config.yaml
n_layer: 16
n_kv_head: 1
activation: "swiglu"
rope_base: 10000.0
qk_norm: true
tie_embeddings: false
parallel_block: false
init_std_qkv: 0.0147
beta1: 0.95
beta2: 0.95
lr_head: 0.0083
schedule: "wsd"
decay_fraction: 0.693
final_lr_fraction: 0.0
steps: 2530
Each number is 128 + 24 x the weight over its row's rms, rounded and kept within 0 to 255. Layers, rows and columns count from 0. Numbers have three digits each. The size before them is the row's rms in percent of the matrix's.

# down: layer 5 MLP down (transposed), 1024x384, rms 0.102, rows 713-734, columns 0-95
# gate: layer 5 MLP gate, 1024x384, rms 0.106, rows 714-734, columns 0-95
# up: layer 5 MLP up, 1024x384, rms 0.106, rows 714-734, columns 0-95
down713 104:112129155117126124108123092153127091138121108125151112091169097131108122063121156139133091140137142149125102151144139143130147074118091109181134107154120127162140099109109131107118133114174139109139080145104149115081084142150141118148128144124135098127083113136107075148102140118103116131
gate714 082:161115141113119096135136139163134142139109163135117128141091114124129086107089134136129127123126119118094121107131130116112132139110125115153192167075102154102128105115086117171093154152137162105143094118122140151159108137112143152150146127137138085097102104116122082120117118093100118148
up714 086:149152124127144141132117112130175117119131180121102148145138135143151098153179129138131137109155126151124113154098127139159127096096144101139141107152150158085088126120124133169153143095136135109081092121161163172160115173112141086139160116143146123103117200139090114139118100117174118112
down714 091:131143155157158128110102154125115131155131125130156068079115110119107131121070140154138119135144125102124113129152144154082134105099085154148162115129143089178147095101144133122150127080150148147144135163170195150156133116125119133117148130114132130121135134136100135161138132130151162130
gate715 104:097171149138120100130108143110115121097131161117107147123184162155124151087123107104165120133155112129101114111106121059103134128131118146119115117110125111099134116115102189125148145114168133085097105138160137157180119103130098121173129067153110120159167153129146107080155120085153155135
up715 108:122157141080155125133159107105123152156081127151131115107109087085118152148098116110117144156105125148132109140133099156142116114139094099154164138150097169183127153160133073073095093127087152141122136104099148160138132183133182112133137174095134090147114102105136128166129155144169092144
down715 105:118153158093107122143160109166114123134121157142131118145183111120179136114139109121164144141104085110109166123124095144121156108107114080102140159099085061155149142076136101163130111123107150110137146095135119144111080113130085141116151146100126102123111125178127146161130107103142091199
gate716 102:114162127135120130139132150127144148115173112189129121084129130114121115114132140105136147139094152134132147176166115132137094139089127159095113093136141119130133123136122112128082143106149138142106104153125109106136141100156140094117209165101104140118139145118137085133110072145141109125
up716 103:148141167102115121130163111112124124177114114104145115117116128173111136136134129126133092140116147093120121139138095171130135089107132095110082132159130131138129130082136111148100146123131156086137111093122135152122144110115152155108148123124127078103123085134112143147128118119115147128
down716 101:138172148128117112141141131096095092125107118168135120123122137146089142147129135119091161107122118098144178143108103139131116113120100121153112077121144092124188150124159147120140117157141105115153100095141137159190140161133169125109093133165117125138135168109130124154118097134112129136
gate717 106:106143141122123096134178108135180159133139155126132167157127106155154114169106145111156129136164082163075123142138106153115135139114124121117111136108112184155105136154134111124155125117105103133175131112115144112148115096120135176133168117115107170151106175134119153080143128139145143146
up717 103:099142172107151121154117122134144102115157138141133167093128105107125127145113175141162146139108180149132095135196127146162136157120125155165187115092174155119101096134114142147142133127099170123151174109133158113138123187101137124118164109114160112157101103151128058139092105151114133140
down717 101:141126089155158136088139102172119134147151165187136150167146120124137134143172120095160103110119141182161164161139108131131134125110134147144131122147162118096114152118169111128121129149156121155137144130103097151128122114161079129152102171126121086125166173158168122090146134129129169096
gate718 093:124132133097119108144135111122159116149134113111093084158159118127099108102145080096142148104108110165126099135146128143142112089145132127097095138133098121143086103170146140083121171126121125112090141137139109102164087128120128115138148136165064123129130125097132128090157093156117117121
up718 094:116096166105172082141110128162135074124114120119102113136143061125134078104134127132131088118144089133150108127110139154097103134114126152133113137151161154094141139128119129129142106124117132108133102132124143156123099102116118093153120143150106132144129099085147143113138118104118117100
down718 096:159084123140099088135158094124163107135088116169131153138138132143103108186123137127085105098139098143084114143149124131136111120153152155148101132112133119108157141117090098098143139122124163110095123101152166129159148119133111153160143120138118108129167155100159100159081137124127119173
gate719 093:130107143115119096126112123137124095123128134144124163152123147120124117143095155138115101112128104144083101112114130142120084108053132120118095141110113137108124134129127101145157141095150179110147130106121150112105137187116143137167083130085097147115190125108130130107101106141129120116
up719 090:154152122136114145155140068150128120117193055117128134150138135116131166120127171156128150164138160152101154141108154168101154109174117078143164085103128109145105138103157143148125150129173143145092130125121136113143133177113128166079149145135125119172100130121130103113109143117074127154
down719 093:114124130128118145121147155137103118111126128123121080133165136107151141128117164148178177104151178121114122098163104128124128118183176111073129156142112165136158097115150156101116100167108111156107111112134098124106108150145153093129156128140143095172143117184162093149136119166114112132
gate720 099:090148108153146131074097127185120075188124152147155153140119131094153137137105123093149116170142135141114177116093112154130152160157106173141111148078120093172137134141101130132091115129122144144104132105131116129121145159109173132127135140108117104115164099210112144154087134165145175141
up720 099:142139151120083162134161131071093127128140097108095180125083125127089120148125158100142136146118150124110156162107125155111153147136133120131184137125144130138111129133093154117063126137157126154129123112100177140147161102142146115137125159115155108135107095125167121134123114163114121124
down720 102:145159112095128131162138120117115156099137125141167119086128117128119120135094148157128130174089069122127112119135127122117095133129094157144124127131124092104118168142167179106147122101157122134142145132172115154130148099138133103094119177101163162115175077138116124173093120162124119132
gate721 092:146147120112162112144087140113082110120171127132079128109145098145121132120131122141145099137133125152132152107146123146104155146133092138147075143080145117125121105130152141094159171163132139157093130135145152143134114189099172141139080135133145129116173123131079170131131148153096125156
up721 097:170084142170085136132133168174111133165124092135177118136132135117087155142124118106137164102111121104157131153110166093140140122153138111124155120160134154093082155154153152128127111149149150105139094093142153075152115078131140103079152106083092135157124095128170128150108113136155116168
down721 095:127140082098051165152164100147112161120133132140185099144148113146128147098136113162127091137127157115144168136134177138125142135155157141099121108134155118131179111171132141151100160119111142085136095138173143111161124121101093135147118143125131128128141088143098093096111128115131129074
gate722 097:104143127106119115129113133116139058104123164096146113108121094106159109122081131124108116110113158123115137083137142163134103118121101105114119130146154151145126115118091101161101094152103147147132123112103151146100105159079144154088120171123096116129169145122150101118089117130110119086
up722 096:115136090117086093129136148106107156133117112165089151170112102144093124182136143152090127129155118139107136125172155087158120148159128176142118101109138117122133112164117108157127108131139109116154119140155116088078130116104106127133140193121180122147134126084121117123138086107122171120
down722 099:096114110118155092127116097151146131156146169124106133137124133105164111111125128114112141152120102113108169134178125119139090110089128102125125143181142128103131108102130083095091149119107148138118108109144114136119118093139135099109128125083114143080134093123148127153127145126101120151
gate723 090:135160097128144187112124172140133121125095125082145098131138087129137133160144137163113098109113115143099134120134126121115121130084130137166085119137143139143169127118101169164104169135136107135135082137163150142118117106103113170147095104185102169132072073120153119109133124125118149085
up723 089:136128138139122117118121124149165102177136109146106176114072185111146088165163082147116118141116141086144124121125137167127104115121155107126144114089136103168106154170144131050116082115099169118115130135142111105140189154074056108112156110183101154130164130147115135115122141117130107152
down723 095:098170128127140132109146115120172109109150116147097126199163193132182149158126109131132108128136157107134105090109139179146182144136144104112129108104106112126131166099070119124054130147153154140143113095121146121149130134133174140133117139117160146099162138140100110116155147154113135174
gate724 103:149152124140117130099113163136130141129170102130137164137088160127152139133135114112128116115095083117098118116086134089104100203110141167161095118137125160096149162122123177142140164171127116134086126125146104121154125150130136140082119159116058143106162122127168127099117084143142123110
up724 104:122144148176131134119122136114123100117141173108123160157100118150160128133118111138112119118122094158091111136178137133056123092142138108130155122150137136127113150071122128060129125147123107089130170144102105101116149088171173113125123092137179093120123087117130093140104160140102132133
down724 105:094131154128123113131133122145156090093136160084131110140112170159171110089097176157151162098127167138111186085127161139082136122118119110124133147130095080139088088122137114103087109159134155148159149159158115110133118127155130093143117099163159113136132143191121131119108146138112151112
gate725 076:127128114150144205140110111124120161131161109134117108123166175106126165116151121137084176108120103134122146139101104141176116165105138143107128156128118110148090096155139097129123116154115139139114136089149108137163133176148142110153129168124129094190144089153125149118132170112123109132
up725 083:111130120144146174121120145115131137142140140148115131087113137109167148122076139126125147119136144164181157116092125114139123141110134083137176142151120128092146121130139100129146125138121126122101109137135053127103089128101146094165104151108123081145134115142101120095113139126164090106
down725 091:094100129070104097126093117095052101161152101140158134160115119169146113112108098113122112135109105149101110130124113107075108130116150147115119111080170135164158128152090141140094125161119127138097112156122106142147145078078147145098142112121111129134136129097121172123166148152102118169
gate726 111:188100140127121135118125155188113097140130180143121080116140109114108102085112132149137165145117126114111105133133135167119129137127115148095122114128135139117106113113098179119130116109129143127123150134117146149119123126128118147183071132159156118116162113148165146135124130141145144165
up726 119:111115118096168155162108109132159163156130137119097115132164092131119124152181129156054144134109172168118123156134128151084128143159118120143114128128119168181149147108108108133119141178124151103165091132111129124111152121139134126104166116105108100125109168124140142103111118119130142120
down726 109:059109127118171098101134132099137151128109144129134116117129106090149127151093092142136111134113070187103121126141128112130132096148140134169152137124129085140089156117110136115123120139140159133164114147144153093177123136140122138111162147150081106120124145177135141136139059111090167107
gate727 101:139117128141104120110107139178156133116105127148142151140128177139112101161115097141099126137089170145148135123141126110157141117123079172144099131159114102146143078131141160189109142153173142183167105165131096124180114153101128149135116128119139117104147162114128137143135129150191106124
up727 104:160132117154116089120150124111084148111139115101160110093095104151108101133135129125147109117110145103160094107132183130150110112143075131125132141147142127151163071136101151137139146195158140155159116119205130130093127129103129121171114128094132140089161171107114118141186150128118092135
down727 104:102129120122078193107136120101090137137165109109101084122077174140115172098121118109147123156109132161117113110120108102140080116151161161105143135129127164087121101119130106118103154168117130165148123095099094119080119153084107085162159147170149117142135153119149140130156125105134138112
gate728 111:097082120127139105135172104134114119162108132121160175068120108107155103108134155087148123100094104095169159115132138149156123131152139142123111094090132135087106135147131155105172121098114152150125152131150116087143126111170127155121136108120089102163120131146128112112142134170105091153
up728 107:131089124144140150123149089138132114103134070115123119172130136114195118088106154102137134161161121093126133101138095111129134100141145123109128113135173139072098139145164088158103182155113091169104103092147153153106138136138097132114093120122092129126124146113135127088094139114152132153
down728 103:120148120126155093104127145129143115140117140125102144099101128071151124117111128133133136139182101144119158109097113117119124163109167135114147112130128120108123099128131127127143111120097109121112130146122162150138190109171093166103176101135097178161140106127132146107081141127155092118
gate729 105:097086137158082091089138128124130102105141104112131104128137134113148144117166109111126111142144111123150126166134120121111132124108126154136119100138126114141117097117113154098150169149104133106154153122112112128162128088159076140124117094157156127084102152107123130096127128133151111096
up729 104:094123168091113089163112138130080159123104116158144130113106155145132126114157171141129119149119121097124110130114111148088166132101120095120125134128135085116125115104132132126152164128141184116122127168119138122146121106162084111100133176096129076151111142082152100095128123146138174133
down729 104:096129116121107116135133119106099130151142136149098108101165134159146117074139195099118107135104124119114168122133162157119139120107097132105141095141128155161119108109093125117166131101152121129101129133121170150141133115133110154149124135102095121144116115090130120084102133119106140141
gate730 099:151165169130127068153164142138147102139159125169156173131106079130148151123125165132118132127137128177141167120116104143183101096182132099149121129091125125155139135094096123127114133143108089138143128132134119129173116147116090106151150116111170106117119123144093139170123130098121134127
up730 100:098152121138113131118111144153131131092120161091099092147150130083154124113138137153134106104113079145097105152072148110157125167153143100149104144131120134072143142129151157136133134140097110162146094098165118108206153139096117148139109139177097160112120124138128079118123129169115145152
down730 097:102116164105097147121094088188128101078153197147137109149158146133090124127134129152118127129154100120122142119128144147136141153104118129142146149168110146091155116111095086111103100130132114146133135103130105109116110129152141100164136144159143126113125118144127122109118127114129111111
gate731 117:161123140101148143144087138136164103116118156126132163121107101122149113141090120127150148115065095138115144143094128154133137105129120115176100102100138168112164103139121126164108131090131167125138115106196152131109145112171124114134072166102087067126151127135107162102103143123130133116
up731 115:100172112113103114105153137162156148085144161107172129127137126105118113157128113135115152140134125136159134111122086181135139123165118158071125139125106073133128109130173113107108069137145057128116079151149162082149182144141121130137124151115108119115143117145148127090117064140126149134
down731 103:109115105100126100130173123147105142162102110136137106107150108130126111090136159086051142121148107089133153095128149149102107178114093118150143120140134122103111146142133124131089138161124102124107169135101175141097147142092110181164120134110110137112102107102136138115097106116088091121
gate732 104:160137139128131172122111107188135141204119205088136116090108154106091102148169075174149173125099136107157133134164190149126148123158106113103124072121137081141106131091110119131130150107173147125090087109148162124134126148135148129128143083104103079110131133139111117097109128114113113182
up732 100:146106132133121129144141120087110134112150101178083087117078144161131125130140112084111099093125150160135140132154139101133090164099136140080145169149115195123156090143137144133169132161135115167134143116133135119110168075137171149170106135123140131149130118120137159121101144090080144138
down732 101:145146128136166133139105154112123084124140127133090082143141129163113130111123085082125158124142099138105107112102131107126142138145162130094081142080129186135169105141123119106163117095115113162129138125138098157111120093129108141130098177110155123131132144127146124166111108098129122122
gate733 089:146151160141137137107123150093141146119105123120132137078123068115188142080121109167093155109141099114128128080111108119165151128130099097155167131184102141123154134126149144161158129131142128121165109113123138077159173138152142146094103111145136075158153117131122167148122130094110161113
up733 090:152147168140077136119149127142128170143081118111150114094119081143165144103120122135104140104131097103150117089127125118191155115126100108160128076158115124152123084116161109133130115131148138159155097145102098092106155152151133169133147114117144096145171118115112112168131124111101153147
down733 098:170122146156122093085141150108122182146129150135148103128119133117175108078112143117133101145116133119147119102166151155168136120127158107157127125101133129129132101150092075106122130108135135121142148122153082103145160087126126102093137112117091116128138130096076129122137108107095138127
gate734 096:087103135172146136140121132109095109156159077119141122099089114155132163162118118124136138087148157126119119100123101141193099131144074101124111107139119140164106136140140113115166170125141102196079116135101130147103109123145110102128104130124134103181132094137139137105105089155133191130
up734 097:125106158158151154145164111134105164121099143150099181146108167128135106164099108159134115125059133117099137127093100118107150111110143124175124100161130172131124128129121111163125136160142175135106105110108153177166099138076156127135113115059123119089104149162131137187111103100104142138
down734 099:127149135146124137139121122106158141129120121159122106130137125177115159139099135105154114122111161126133099067120133141136159151104108135123104141105107103115163139160088125116150135147128121158152122119167134160127088117087130126085133151117154165116167093119137142106099138113093141151